Weights of a small GPT-style language model, trained from scratch on English Wikipedia.
Architecture: RMSNorm before each block, rotary positions, no biases in attention or MLP, untied embeddings.
Each number is 128 + 32 x the weight over its row's rms, rounded and kept within 0 to 255. Layers, rows and columns count from 0. Numbers have three digits each. The size before them is the row's rms in percent of the matrix's.

# layer 8 MLP gate, 768x192, rms 0.141, rows 340-388, columns 0-95
100:085084100102118136119086151155090172156127104122126158075077128117142118139177140114160135099106161114121103140109174149106136113140157070122095169124139121136088080089104150144134121112108120156100151063152070118147149082160068165097198110151118136140081125167159032182111084153155141144
107:072147129163189104140108097159133158056115082106093153077195101118143114171147128115119127116138120151128099130101154058097069127100100091121151142179111067146128185170110160139173123143130130156129112136174172097127145148144162144130117126072158089178146168148146156154129148087143173112
098:170165141138164104158158091110135135096137144110100104141112115089076102101155066173047178114072131155149149104113138095118111176091152093137112085104120133095132145114188168100138106137093094124137089122125149097133101117150149121193164134053109143112158125154120128125129085102131071123
098:098107112170068116054125149116186127153160132127141117090197142120152117141092159126136052132067095111121076103125118063150125105119129108103129130146126105147038124136159137133161140157142088106139150111148125117134118102114157174118137179128155097139124204174205119151111179145168118138
104:127132090139092137166139131184089145222173145117102116119091174101133145124116142092094127189082131108121102132109111149169098142095114138167117117088150179108146139168100182090091110082120113146117137136171171166101146162164110212095088074110093079118130137168113159137096077147189168072
099:054082087105155100089123129150129101113091128110164110171194155136135129061175150132137041145163124134123189140168166068139145134118144164176109116237106117117128098120188142098174107096124114120095120172181088166106093168175139127069071150130149127134135134118103054178128115141123154088
100:152060153189114112102097076109131141106124133144126175149117124138124198123125141190101147110159162097101125134076160145110152186157137071119082127139103133053115197142148145126158144102113125098116124104110112174122116076165161118135143088124108116105104087131122120090134126077137136058
101:132117184074180171125101159153128113103137160161079163159115154145154180116125177095137121136123105163121148091133122121115103128142152152157137083160106143132133090078105111139167132104094114124103135123116115107111165125100140092131086118084096101088113119131140131073206089093143200198
098:076145113105102118128114146146115090158080136095132151105132158128053131134117094174156069109160119162101041138139115137111187111147128143152139091142150150083129167164139107128196126077102142154133092178136202164145169113126137138158111197138114072149120084159061147154110141145148071150
097:159166092107160181085189141187094132142129120103113150132164149059186130096130094146163112129118153176099092182143121153171054150176150159161130082141123189152131131192140164165118108102132118104140182152069177135072193128157099143127140120134095141097157161129203132176116104126144232099
100:168099094108166102176109137130076114127122105146150095161125152107217082102125105167070140133118114139113113133056114105117134167123100145103118106151142079132093178178102123098155107095146147132129143105156176081135171174133060107109097118149119108122135198116097151174124144152106108170
095:148133101146181160093165197150145049132119087154184128130145131133138116142140137118117152166152150110074125103163163142101151114085119155142099158122113175124076091156169112148136157101085113147141106163172122187097149110154140154075087090135119110132111084091154134164059134076112085076
098:144140057093113093123102132117177091062107130187113101125071072148169094157149091109148101134160145195163086075158154116115061153230128120160171176087086135130100152163136117130094096102136157085142079172145127098095102081056126148116113151107134180114095135158123132153127161135128149085
102:142133099158109055140103178120161188099057071099093118147117136123146122066128136098097144115181105106101129134072155125125089101176180078072083168139157155120128118090183158121176131100138124108042120156173095138124056110108160135097165094102109143122083177138142093109150155163143170194
100:111121129087155149094110076158126150065136123134108133135141148101179187157195150186152169148135119130096146113146100082155071119106126072112122095137121130088080103097119145089166192114126139213120074079091178141127145114162060099115099150107163150160094115153109115128223158116119129143
100:084089133134156115174146130130148123167183130125102103084117105150150103170111146128149135171068109105135132113080110087120103085106094134151092155104176151123179172058108110103118131102088089164151141120120142120096171116170182158148167097144153109153176097201176118177080131120162114122
101:148161142160136176058099042160197149118073114106092154155121090099085129101143176118136169103126090089104153167120133102093131139094166161195115116132120118124078140223125140102177150136127110087076143123135182182162144150115078150156146122133108208102180126129110137155061094157153125132
097:079125139136054119170089132065044096126092113164132099137091094163091116118088120136103077130125135171093212162122109148110166124103098105118133078098101125114105142120058107112084143127125176137143104142134125129144126136150178159150126106179070164114119113115145150125122074157147121092
112:134194182101125118094129170189150102075148096173081132103086084104109149097114203159128162118073167147106134147110148166069098128122102108145125160125062142155101135134121136100168115160132183126136068090162172127113126190148162188092115169138079100175158175179181163145147057147156154125
096:167147054117103150125172116116107107122082092138187156088105123075112145067127144163139136120132102130165092158142148084127119100145140136095101129123116134149161185107134141139153131112141163129117170204096135115126054111139101199124103169052081144167117216080118128101133114159171208193
093:107215128109199108128095117129088176112079115104106083126092095116157117092147117117135100209137089112149135157114135126179110129162069114204113102181151140122201110113144151100116141164153135135140119129115085094132115152102092132154127123153141199129158169138210178120129149186124154140
093:070119110124156178100166158124124160122096106151153097116096113124077118143090134114141152099140163162121098113136115099159088113179085124149134161096081151152125147082087206158197107172075103132075130186094182140145102185123089128150120122135112100131165205103138107130196135180155157120
101:144060070104169145062124160139145098144075133108070125152146065138180122086139087128128129168151153127147099169115082134134073121152129173117117192093092163117172107114155112165098115113156136113102153128169112138158115130142096102065124192115140172140120145161101174130140132143170102204
097:115140099121158120117089122169120138069140148168125167127122137110116080088078120024173143136139155158133207164155102143125158150116085115150186149105126113134123144178123109126127129116125122122145172130136152145138199138119128111090041111159115178059164130137097120124127088114138136149
096:138211152176122131049149172127160136142144139122085090176104152095172069156096141112136089134108074126130071157140150111077156099150080086179135094141079114132108143095107171179135082176095130158119106112116119177094159120094069074109144140090196153133115126149205182182124115151133134075
101:123151152100159138174087134141198135139165090112153143137129108162107165166129115126140139097093119122170185126138126160149156158168132118127154135128194131120126082136048060117093124132065134127158137108126093180134108218113125144077122147105079088135125135089180158149103131140137160141
100:138068090160121130211142163068073084069163142110147115068158122145132071096146136163135105116114063103165149149143135142133123130163159118131104161115132079170136174170148154104140139153145102160219105060155090140153081196155145120138122147095127140123122083127122115119152058135134066114
098:152116137112109070110071100104122177154108134109113132175123112120116095207143161142146133149080161175122108162119131104174139116171148109145106104171130145117105091104129099122105110135143201127136140119143130166132236158139186132129119158102164144173078095135164140109112151105122111123
097:098057123130169098136108130095115205096117127112094125149108142079194081118104110136128082117095162109103127104129103097072100182128141082109151191148130149146109089151101156137107109104060152101101159088114090149076136117135151139123138146135095157124115166146156153103107107118124128136
106:158158135111206128146192123096136130204155177106163166128102137138132164179153118095100144169150068178174141076054107157138127112161086122136086171105074089130082149129122131153149171060145181174135218143116116093137091133185122153102151145107121119140152137180138099153123088155145140168
102:166157125151161181127148175141160072133075036137143161110118177121115192199139151152129096122158209129147103132151114150138092083114123120119099135065168145102161157126152139140167144124120110046172091203121166144183088119154144196130149128132122095069095165143143140163155117124140109190
103:133145135193151127134142092167160113106157154157179129090084117135069096148087176154192090108128086142143143173159145193181081158116128136177111057130110182120095136138118071147146119095141114097182127093072194129155140133190098129105187138079163084137140136174162157125184084163129146100
100:080103109148158096144184119173118123176131080094096089131136111113140237148161110149119102054125106106109113161122137078123143106119197096143149188129089096172131110158116146069159143119175162197062119137129092117118178080149166142117079159123143122094170075085112129131105125159130158099
099:126129173137188106070149120152073123095171144167143141142150094154168111180175174175129134110150121147097129183120132067109115143100113129128133157117114187098150113116149101107138096137077194161179090099143111098091105156143152146119189136192189125170100085136149129160168049131130181113
100:145138183122153126178168119137094079105162137104133124172123175115090125107129099178093093151122143141144152143132114069174124200158169167058051144141115084152097187140123179134112147097107158094120093076097133125126129131149051182121132146124084154144129131134150129125106138126147145104
098:122151127139121063141108142121102098103136137236138057123105165173108144181164114142084093199130215061118171172146144102129083158099154113143113164139146152116163147142120118101138120157140137147123154115162113105150150104138128071072140094142127188168156115134199150172168098101115185094
099:138157167153156110091148163211146112165196132191140092115122125117161088166099154136124113199149106134195111159129139117110121122134156139177144088134104141130129121095152109141146073085113086142116165131104056137107063070118153092168113143172086067136181104106187100154093164125172158193
101:079170147108136103182103152131140184180089159106131077101177133133174183101161151113123169121074131159082109156127096102086091149138161103133136133145177162078112168125094148077184109115058118133115107160073192157123066146182143174143038107171142154082095093133158132171142118147126083162
105:133094139139124169119170088129097126100102100112076104126174130176132101130155128137157130187155147171142158124159156167112116104109088124172177135125092196136080141194133131049108177111149125104123115080167166135139142145119162077092158131174178137145123106161151117143136131150127149097
094:127204077049149138125148128134086153163107145118146105155178087117167157131096153216099109117140139206138127155143133104055144098179145154154164155139120096159109173176098103104167152195148116122136126073136197126065065053133155137116126125154129144090161149136111145128157143177101123105
100:139168115157184168110153114116146119166118086180094144120166166088090139162060096106088132098143138159148116074203094179125129133123142110181096146122165185090117117082218132110093164121084099102096194078137160107163169144143107107086131096155130175060150073110149181145115074108156123163
103:180122133122091072147161115168089158154137144163111139124120150200156114066147152122148164135141174155129063094145109063123073132146140099121160081150126139099176108131145128125088145147180114155144125100139099106111041198146145085107118214164180143124155121110157107118151088106134090159
095:140078186144161099101134110097081084144088081137139169162134140092153116117132116129129094168118155123149171060132176112114140188120128093138142168142143112124102158112147141151108105217091124113071141151143130107160093158113145162167140064105069175177176154121173125148128070123142162093
089:086151169153073121112137169134163104115122130119174138148118140142115103155126132085120154161133123157113115153173168062131111136096130135151105153111101115120118172188202141127153145111146144113145098138141158102104067132151141113132029114123074134087146121108135125071109122140118151093
101:076149178097105126103132131131116124157089164098139137115118126119106145088152107123129093086170164116143097190173129131173187124086122130124113115142214118123151157093091186119079115134063101055129125152077127174088116114112119185112140123103112104136097078129131135191088164118171139115
102:097143149154129125129098126090179104181171107126133126137133146073077138148170120144110150092110136133066138134065112140140165089145143154125137142101150157108113133093177158107123153157177086070169146109110050106132100147190189093172158138071121082143099119177153124143073118108190134096
099:131169073150120175069109132158156169119134160130153073090141172132083104046067149134168166186122100099123118213127117054142078147110066141111099095111170133080196155178109106081084105123142151099142155190129126114097119151132117105114105151171096139128118156144161134151160107130141114146
102:145151135157146091107117146185111143075179126101180131185107097109115122102116139077179177170073124184091166121092102065090126092141177109165102107174078156129121110090100130134133124146106092172144079100105091111181086188187144150144145134093138193181134096099149115153145124102126133104
089:093108122152133130135173093136149153145126129142103109138148196118153054133173094092139100182130155105113070126144102156211072049107108099162091162132137162154140140138107125127178142112133145152195126117115175156149120100152122048174138129148098093122125162143183134160127088107144125120
# layer 8 MLP up, 768x192, rms 0.142, rows 340-387, columns 0-95
112:204145126184161096181148126115176141116064125117153148133118100098103156165116126125144087159126147139169087153136172083089128142123132137151176081158176182114135121112125186085135154135137137160185144154105115180073107072072163084106104119150199088199132121165102126148228128130143165118
103:128168136112132155171079163160206179111081137171103154116123107169138155067102161136132135127132168119110125127095075129126128110085129126101134142204130082133101182165181085121150151091131172121087080160078163156130166203111116130128081100121140164136130118149108130160154146109178130130
095:143090089125158157110089156138082134098164091139154072162057125153187153096122150161130101108171130157127165153139101100112180109122152105172118179063116167147123160103137165109139147182156134085097115124157053159218132117145114105118190155107160099109105163175123148139122136153174129106
105:134160127103125106096145130159187104153213128124190144149087106128109111093148129140094138097130132122137136163140128063188163148098077116158144069138101115118155111167102126159122180169104074155192155159138117190164143085123118176131071106105177110136102147146093132099155131039101125172
100:084084182170175144106148124146148141146155173163109098140122057139081133090107166123122144170116188111150100126074123127113145118124105130151163153090150140123155091149151135122151113100112127104145173118090131146123101179167178078171092105150105147202102152149070093145084099116096104090
101:125143122151107121106137085148156094131107175132141099056123116166118159174173155134165083181127113176131078099165149134085090135080130112090132106169098148059096190117097191127126119134118131158109133106151121122174120143111195180154129074166123161116178133124154142181102121137127129157
100:150086132141140092125166138144154129074151129114108073144155124145054121166155052133128173086141101127108126145088105132160122106183127100138169123177122104133059124115110110159087134108151088173108168143145150093113097096111135139113153128111137086177055126132126150167125159161155207119
100:166145134163106132171156119119131234137129137083126083127116121140162101147136099118087136150156159128128176107111113143124126096122148147136095131194130123107142148154169220146122132091108160138149095118112112136176114215114146125086097161099171108130104122113084116131121071109095134098
096:127172110047195088062078102123146116130067143116179078119109175094114153096153122094118160149147115146093112110163111062240121124156097131168145111117156152151166115082125131188102105173116099139092127086089174087132119144080135129109156118160089136114141128117165146119131105198093121108
096:163103069151175143178105093194151053131133097091141135099117150065179215095132069174106113105099154143132084155126112116141096052164160124176106142148146156173102084125123057171130097177081113151125142100185100143115101114090115187148076104110057132150125187102097162207135155098082168123
100:147127131147092143128125178117132132088132108143136111091121129129117185106134171128138180105088167166120211141089124142095155144163156071128122089128200102105142182193085183104138138133101112151157156130116089116123144101157057074122132135140140157105168126141102116138181061118147142139
098:135146110142145177164130109081128109187165138069078128110138086080132109144132152108088090151115071141124151128082103115139173127098065106119113100120127122123096107088100141136086114158111102077054102079182150149152103200149050113140155066091132113133122120100101141099081141166146086138
101:132100136084120127144090159108109091151117114064149125140156094117152157072092134112133126139148143101087115103141100135107099121173078133114161107231102154165137132095168092168190150107127170133124161151112097098138126132168092143113144056187088128216111147107103149113099070105074099119
101:126175098175135060128152159196169099193110150156091150131135155122101146137094106072086089102161152065097149130112106120100076205089094112106104117111068114103131066163105134196138120111142141133153182161146140122107131163148070194151116129107126142119148144125102138106143124093147150141
094:193183110178144087101175055134148143079134137131126111131092154074113148133176149101145123110140114150137159114078129158129170124077129113133176117167121118135070132165128080158130145124140105062159187172112144089121109117139124110194130101132105105059173153092150112187127179138101136127
097:103119108102148167162150141145185101133137185110143149090061252134097143100140104149096125158146103129052098105115142133117147109095104121104165127158105112164145141127139171119150139183141144116143144075127179137157170120073182130093095180100134162141106134145064108142142121154127131169
100:113147129143190091204122093169113147158155138137123136146125097145086130122068163124067140165155142077069044138109141166100145105094118200081101148105154150139150136169139117123143112112181113123117190149208128155151140221124133112173129163135102148110095144105207103137155171086124146117
100:105083148154067101131064111111123125114128113149104176180190185176168141106110112079122106136127145177137134111128106179110134162152179155086073133149134123122173124115128034154149169124134111114148116163078124164149156147158078135109151137139108061175199132120171152125103117132115076068
104:152062153111110168129131124073146075136075120117149095107117153106062056100160123106105124150185117120129138087145135136132068113150136184168111096085180159172149196148092160134159167110053111103100117157139087115175097101123128085129107171101045092119075163160097180102094163120091123138
106:070151090087156141149147124187135071127092105152192087125166166112079122171120172089037122099123134162137165137115088121118176100121110154085082053166089096106129138104093143151156153109120101129126115095121127054063162165110167104129140126122088121111158107108113171104129176057172162149
094:177124094114148096128069118115132187104147132168124126135114158118186132146144086163140114096098085050099161126143169184179145135174151124130179108177106173152198131082179163113114120138111134138122112185131121125156141145074064158081134128128080063126141093075119106114150086138119119153
102:098185183097110159105184078170061193163156197077186138113124112079110152116141101145158134110116185145163102117108120178120126137124126068155174105139101123130139150122122143119121129112141100107127158127110166110128119128091132182127111156116157104095138193063117155087115177111160102145
100:108134123167104183121115118154130137119151117121154087106151106183123163179143082120080104133109111219158063119180078090082090128135102187081151095129111076126103109077091140134089180116130128146124107086171119075103148138143126147149120110091108173117065133143162109149172105117150102063
092:142128158081143180076125145144159167115173125137097128083155131113135105149168184145147174114110145087107107101144108120120124078123119115079094120053128131128180103087136112091163170097143106098159093150105153093078147176081106062168135175158113109124057154200167131078161116125145158175
094:104154075115139076108190142090169120108100144175161105102195082064135094139084156170140152127161141166206122141153106070117163102156157144070088074076117108120134154148099157081152096098154209173116144143136137083158120120153144132098109094104140128111094146128151117099157065158099104096
095:081072079141145085109113159161100132086120132141088111138207122124126132147209200137145095134103094095134138154150143098194151153164138150160133105155199161149191142144175152117104143169098122160152070152149136101150150153129096086187137164080084184151144128193191165125122135111117131088
098:179122063152125169109160152145118100141132157092178142088076132131148086144152134171099121105116143134070126177112156133110145121130161122145146120151175127084080096077141138163118130097132148157162116111159168180147093146054157142101187103135154120080110139095120132141101177149083175100
101:114162105166173162107118150128153177119117100133146174127128121136127121089115146142169122161098097115157175127095145156136127124125077090125083159090181090119113182143078139097083094146140086090111179140135107114091119080124182143113146170156103128129121201148111095135081076108111118164
098:142102151092101107124150124105130149147097131231122148133175131148128129100138106142058078106109094083146112142087072071140095076128139109078095146166198137088141111080145121101127110138094093095098120170145064179108068084063056115139136127162163113090130078090115091121092146201172117160
110:139177086160064147094128087060155134169140148134130113120169118153140161203137136119116138117101088162041063146137129158074141096157144136140147068120147120128084168176125126179055128130166140051108179194198171132112152113128129206123136104161161064158148166105096079164110111115208123121
096:138183162131126093118112141139093115127139107123097157132137084106107195068133098091129164106153089119148158119109126108165042154163124119161127158146086212143142092113083129151081130117070130112094110121077127103121133150110021121119104101165123180165121144144163096126153160095142159183
107:107083181106068118139187126116176059146101081129157157128071108104098101129134141101121107156126121127140169132158156159102122145149127201068130111156173106095090132125204122144189089118105110112110151162088134135186204133094079105145145090113078139100079149175082077086105167151192053156
102:110168162111157151171122138148092153118097135104168137117125117073113133109204160106106103146138124113092176145147143052143183168143127144132078118117105120061143111149122151110162103151115092104112099126143137082045139155142060197101135134100146121110112120136171158061152160083122115122
095:126135133129127135075146128191190057123157135094096145111092132123175092153133115162150117121119077157094086100121157073140158095111155110159119175103163131130090153119125113172105127150093131146156132200144146071133135177174108219144082187071124131102140115186119204108156102124169119095
098:094151126143090132088155057152171178139157132168082157070116090146115109123183107139109140107103145148088092129052078114112135182163176133095121112136196113082133187165122152125123124126116082149179177120068140109098173128142151112154132143157151122151210158103102105111149097089063126124
112:081063082136130172156117080118166104179162122169125133179105100146114125096202130126111167118118117145076143112156120130109162166095083137158116141087154113072144142170066100065103142142160115156168082079181132084087101096137102116108106152104098121105142155114120132130134195117112162130
092:117137054144136136091130122052143126134180120154106169108131102157160173176142058127220103135093125169185116158135080141108172133154092044175147130191174095131157163142113160164144127104136095165184143109098108173112176043113145131120073163073148166136152094180142099155142124103161126126
100:155177116105172167128092117144149140106088141094115117108087123147124129094021060118096063113131109079115144132184167086153157134109150184089126164134125103112133094093173086149139168165075141102125149160113106115113106128143126145129131072082132154124108171129146149120080093143141145055
101:126201142119095109073156200103089116116081199153143145126149134137158134158109099131159123147181156157141097126110129117142107086150185138114125131058128126071140137155118114121159102146139190132142137108145107129174136167090207077189144128088097134111202123136140143120106122103101145153
104:133171152100105121093163172108062136126096180117144138164140118169157113106138181122169157156159105117148131098112140120140089148113161083167153155134133140174158123124129152180074050128135108065144144101151199082107102128109163178109164119135106129127130158164133115099127133120130112109
100:035141104148179129145112163139120134137186095121135106097184140118086113093103135117157158138127164155187107138117187130092057095130026098100133131065133156136084144083116093145107110124079136131136144133070111125070152102149118116154089115099159098159134100202131116124124148016089141122
105:118165157152160187140178148156119150116161110168127092123108086140106182107064118137130133063162151098103167113136088155126132166147144194111196151073178119106173178144093101119143185147146096134145144119114166140173160147142103075182102097067083101136149102099114087119183141061119120119
098:109128185160142124118157140128125139113113141090173130157168141119132100129142120152103116136198124131072056076170188172122147104099129086142091182215118155168117134158113176095180180142114117169116171125072160112156118101142174120130145121147139088136156170073085067192127129124146121123
101:093170070122094145125185143132136144113157138190145139131107181176139151157142143143165152155156203121073147086164131128161182156191114140083106165133142151094125153116089164141110138148186085134154242167052047104139118098177117125106118143092115134072115114112071151140153160132138099075
098:149186117137095116101156144127082130118113147133082159225110146129166124098144088171112079116179104127068142130133139148111113142113117129132162163092135101147125100111112130116147109087114150187117117142107124096146083146185105174169139147201085086129148116129138123073118079076078081142
104:136091101083097174079157105114123145147113152140038124131114110131068039120121168145133127137102165086126126109088153148066090109201186156171089131063122102116183155106124105104145169096113131132165143162161138201122151138115144108143154125107141115127103095154153151145119112086096140125
095:123116101118163115089086142112127109081160163164089125171116139137162141088153096125149100102144144160144124151129133131061113181172102153134082127120096109088182113160090180174127128140129165117137053131086064104154125122116080081137097150151106142124117120109102129103166111224089123172
094:099113130206134127143128169113153162136147141152173132077139135180121168167092167096150175129095167139080086171179141119107139093103109078183127073088138153144162180131116152155177165091128136093127113095142157097102154116165225120128122121132066126132114185146093148191097132142155176122
# layer 8 MLP down (transposed), 768x192, rms 0.107, rows 340-387, columns 0-95
106:131112121123172139207155131160138146178129150139145189122136142190101170153059102096150164134090117135152143153116127137150122167088129150082167052137136091108135141171142096055076123130091133144173104097090207140112125105134098130170055146121136133162121145063065112130146096113126144123
097:110128113138101148146062113152111201147131155066113133114191158159108134121114086136138139119169086156114118168138131133085113197142160085139126128153075109143137126159172110146067157116149167187086134104160160149151117190097074158135106085101132151137098129094069095154106116166155064130
099:182146166140124104115101137149172151157128124205136124065150154136144138081156146114116072121106116098095169120147095077100111082173122144165134149080149117095140076136116115148154187195136177125162147187154062155072111114134142131130164082109124143085132166131101129158161129130174141113
103:185122125107124153165172126184177125134133111128141123149145101160132151164155191107081165144125158152176179131185118167119117123181152157161051140067123161150097136164121119129144119126146111200087101135107135126151164093143122116094141134115118098058157086150083121157120138119198141093
099:155201142108138120140094143142106132120186124083114084126155103133078118114114096134166155166128074119072119135094113150165058165108086086156153135133188180102078118186130138064058093171128082106173132116106174186148102133142145107134193116139129120137085134165091114167096151163119124094
100:125140164090103126061090178144121126090104100118190065145125154151124119103142142113123147054155119116147142106099116165109025099099106096096138131204147101131156159102145119115146131105178139112038158124172098154055134150152129073110117158136073185098198161156128107109134118131179106147
100:124160078151133133093219173121111136134130113157111108098129129127119113072037182128185072100134104082091117159057096118134189172155086128147120124076147059126103139130177115154108123192132131161150088176105152104158102160112136122156130124077149129149111122093095145120160073138090097137
101:140175174106133201143091134167198164121167135169157167065168124118128192101139111178119111061097115129137090200132084105098094134113118179106144119127174137154102083180130084154142158129112148174133079137108181151117166144117147096072125122113104140095189131157126136131074117110200170130
097:138124137069137110180112130137146155154103108188079168132072065141121125149093159068116148162114126132139158117188167143100037110112128158128077157163145167123120140163099103138148106149139124122127150148186138098158076182126115160099096180150131124121135038105130138109136116118165143104
095:147149091103119137158151077131107153121112101121149166155105126065154171084113094154123126119086083076143179154125087142106077114090129125092116147133127158183162090158179151095153153122137129168076128104152145099130203092158059163113059111142123125082142160132076143094155132181103137125
102:071191062081133104210103113151140145101083146135103092095117091173164140172113078142157148121160170145077108186117182131113189152158084153151134123111138086149136157191129140113113159158168096124103084107083112079095206128148130058178151170144115120097141134130079129102135138162102125125
097:122125145112128103150115138145155127153109123154118143104101084147149136103125116143054171076170104131074096131098125087182000147094142155107157130121126170110111151094138135111091104078171147170099122101181172186126134167097137132115170075123143183120154144114108091082094172121171198072
099:150069094108140144083129161125161158161132203129121147140136097127147126151163121144157125156108097152092184153145115110106140135123146108083133057091066057146127083196154107140157161118110093181122088126114113162166125160147151133136168133167144120147143146090117092139067120100123142156
100:114154118125105079173149116156102095069145135116096112143096121135079119149104154127103105164100137098145111164157153123120137167116131154165180117145161127141140088098087157175121093144177121091150164146087086120180073168097144104117101101059174108063169124100179103117129111122146146078
099:153171160105107119118133138147118135148125202173120100115078094149139146109026066166103144148105121092056135067070097105085080123138157172108104123149139089069177123101110141104156120162136128131162098094124109127215123105101127134071120147193163140101087157137121178111137117158098094127
100:193192149094167097134058124140125100121057095139148122159082157126099111116161111116170142177162118116086156096136096143166112110129105126091132131085035128077123143066159137086167147122156142133147130121143120169182093136108074139073114157073036152129107085068145122130126129116115148110
096:178178166151127125145113182110101180057158117147121147112135116124114112086144149124052082146143116125106115208138145126108102164114131036169114111118084146118152154150127085133154137166129151167130108109097105121144114141141100113126111163159136137131182108154137178127057100137128141167
102:143075132173153119151161138168149121124193086137117140122136141096140176138130156137164089110187107076077145118218131112076149119146117140177097120144183145122151148125096124114105176155120094143104105131129148127101130107128125222114094136091108113077097081144192174080147090117145121097
105:157112158165127123110152223053180133067126155110149115102117132143132109087153104163105160158101086186123065093129174122169069142125130162120159161140104161099185132121117150190127110124073110118163127153167187106133094181160164132055090113139086169141138146179157169189155121164067120148
103:124198135093131105087082148165157149124126122114145089176139129057151078145116101187146166117075140100188183149120147144064170198121178130142163097129087097134144132152144143129121145138135123085128092079103076058144138134128143113092118063158118112123178087121112181125114117129179215120
092:118182144149053099142168115116124116131097126158132120098116094143173211144142118112057094153122189177177133095067097068123164142098136135053082135142175062115116138122081128114090129108133134141090136135155095066158139141150126166105104148131107155142138141196138187159118136094140123130
103:104116136172180099136183056091114146125103167160139089022127097140100194124055146120188094157159126119139150123107068095180114136164102076159170128098143150159133133116154110134120092172132173155173091152134174099101127145077153142147143087161122100122125065125174181086121067166135107081
099:153173223149149138078171126091163109139151134124144133108156099164154154100174157179102153039141142156085078130136097071133076109195132121093117116102113122138088143135125107144154116141140147133108129129068179150164102098114124176088176117156144067113158111090171133109126093142103131070
091:163151094143090134138102092190135156154180123085171145118159137146084096116163155086160136117068118150118112124096168151168163121210168115151172079141131135156111121149128128153126129105150144121154128137120149086152081165120163092122167128075122139130101122129061167084171127145150030180
100:135136102091080086143112137139078146140135135158122119198123072135114122153104097085176103142084107121141126157124086101082101107171097133151055084126057088125175165164122180127160118198120072149127124138132184096146181166101108106154113153158144108157083125104102180133148156131144114149
095:101111137162097163142105137131146110130115115137133141150188109146170139108143137166140179086073146157123153160125071116132254076144123105136098092146143155150146105134076120138130108125187111146114151137131131089131141113146110162118099132137128123110154161180091162128157118110130113158
098:150131105077140164141125097087090093140111118166157103157154083143128127099208139177152124161171122088146159155128149160135188151146135138128163115134160140065118139104158165151132114133141151117143153147124072147137168101174107129167226066123105115130168124081145098080107103164115106138
096:107058143118139121067094101116065179160157138110169143159154094116139153060198147128143090064128121193100079133097128139172021115154145053134134103116085112091151140187114149095103123090102193034102131151171124091144102127114122186105137118110164100109127183172164113129108107176131118133
098:182109127104106093089153083102091132096118099160113159144146164134167101105152096165118167128087148135127163098118078094150148069138081140166128109148152106168144147077082114110114121156125125174155105134090061098164105063096105163135072099128143144133096098117153084167187141157157137138
106:145159094119121128151109102132160189102131185092076138130140151175141096123128155055148128165175104175109085184165152148117155096105107138100064129133114117151110206156076132150152093062165192107110090153207138102115090136134191149072140133145170151126133109111125088166156107124178122176
098:076088160137129134135165133166099167165183177108174192168156147149102112135153124133121117160126142161081139126115084127112026133136145139175094167159188113145087109117111140158108121173132126158065120123191122133093149143116109093058075148122113114147139117132137107062159086136169180159
109:086121145121114135077182123146165144166042106174107084137108124130130159126193090141137164153084108138136133160136169144150232112166148142125187064131116119104125129101179104106136065143074135120137163128106107130124110172102073116094064076126101170124156125128126130083082115103114137140
103:116118143110166160128117130120135139159166149152115099132136178164105146139204070186130105116174174082109060089167125093156045109084144137143155130097085163120181184136115140205167128141141115136114145160122120129119146161097172089130151101113153118050125175156113191098137162092150131132
097:100143118102098158130135150117118144155132138159103139120102123113152057066112071101117138105087159170114135146079149173126049124119118133135126083136084160169093104158191114138117119148138137163119180119108083099122106133130084145108087164161165103079125181143167181160144135174194122194
101:120140063160075130177142170036127133132155161106154131139119116088132098094182183147131139120135089168119097156156072148142130154133179153148125142185168103134148086170120116138129188108122112113146097093116188097133141109155105095113161169113120133186121155156081201132095165114156099143
112:126119103162110107107137165123173132239127091172131110155122126091135185024072163110053116161160083166096110116141187159171059197119171151111080091119065143078139114112153179105098126140078123099123094096114133137113153141151169135173190093091148125079061165114175089216127119134141115121
090:112080129079136159183116201109117171147151098131108105094114076144162128125129100126199117133173132137135163181134048122116178119168071132204119101118175160149131138052121123082125122081142127167128118137179151162149180136110100090143091078080120116134134171127134139172123121069113072120
097:137124112111159071098109137135087119098122127116145091116113136093153101137115135113110084105113143105084176157137121122129066093069137129096130136102141190112152139132141132153166151164148095125181154145081149089085129090140157073106152165131063154139110129141109146145129070124159115100
101:100121144169193075136197106066171144174144091165179148158113098122168116124169135141097179068093125082102087147125121102175124136110192185149171143117159149134127067105147162094107118138159121100095138128101071142040102105166099183182156125144146119136104131150136184139108156082118133133
103:130048104178145178171142104146162114094084129103105119092113139084147160122126074124164132146113119153120107170141157074155148187108151113176083093119127160097098104135189161096128137154116134095089109140108175116114123157113105064124100180080128132125114111075151103115131130103149135129
103:134153089099195191171106152087116146141110161197087170097174123148117125059129143112133100131177147114141149137116153106142030172181161152138157151151133115096140082090120092123113111099146137114114124144126195105118173174156112063124124100115104119097137101065143060114106121100046185152
098:140131131137110176124170121178082127100109139165142170119111137135095090114119104108083157134059172124163107142149172116191186107167134098088143075129107157094147115149095170137146168162141162138130120127158059111128169126150126151115163184136147153115103068098166115159190147116119092178
094:124103108124153101175119119155151113166174126167190170142075120171146123131135123149062146167160147099140060069134068202134171130109177176109163096079085102140144123088099122128134124116094084140135117087116171127156090101143169134107111153137184116071126177166110150165134192152180074126
102:139133125137118131108174124151135134101126140155149170115192138132108099127194146139095090134147186124192126151170114133117253130096159140128096100094135094137136114158109128155137095180155116106139140216165128117123118102123095169124153140117144123072142065089152121155071139066112127140
095:166111128136132144119181091089122128179147142157088132173099089111116087067108130143117091152152139113157181181123139152119056154167156135163133145117144085130090128172160151074113115126119123102156189069131101170112100145189157093151157081189119154113111143145193093159135150156153096118
104:109093136127203182145163112126097075117101153149108099178110152082122083110134104066160133113139116139130146118113138153158088089127145158061097113093066145074153136164132085166118150112152159120148183147133105109074177106112067099125148159113136075093129130133053100154138190153167139135
100:188151123115176169132115142120123084152148117047111139095078185139095095168124135145126132192141133167140170110085144130219156146116098123120112109094097112161146108112163100172125136123074059088113126136123118147167109206157180122119070178179113077149112139153116121116075153105100125127
100:085129124134136176082122144141144156080078101109164161128155138134099116104099120114102102123102101101089131112126136141126148105120143096178125138188137120139106096108069186134105088175075112089107094101174169152106108182124154171135091137151147158119150127073098109108143082145099109085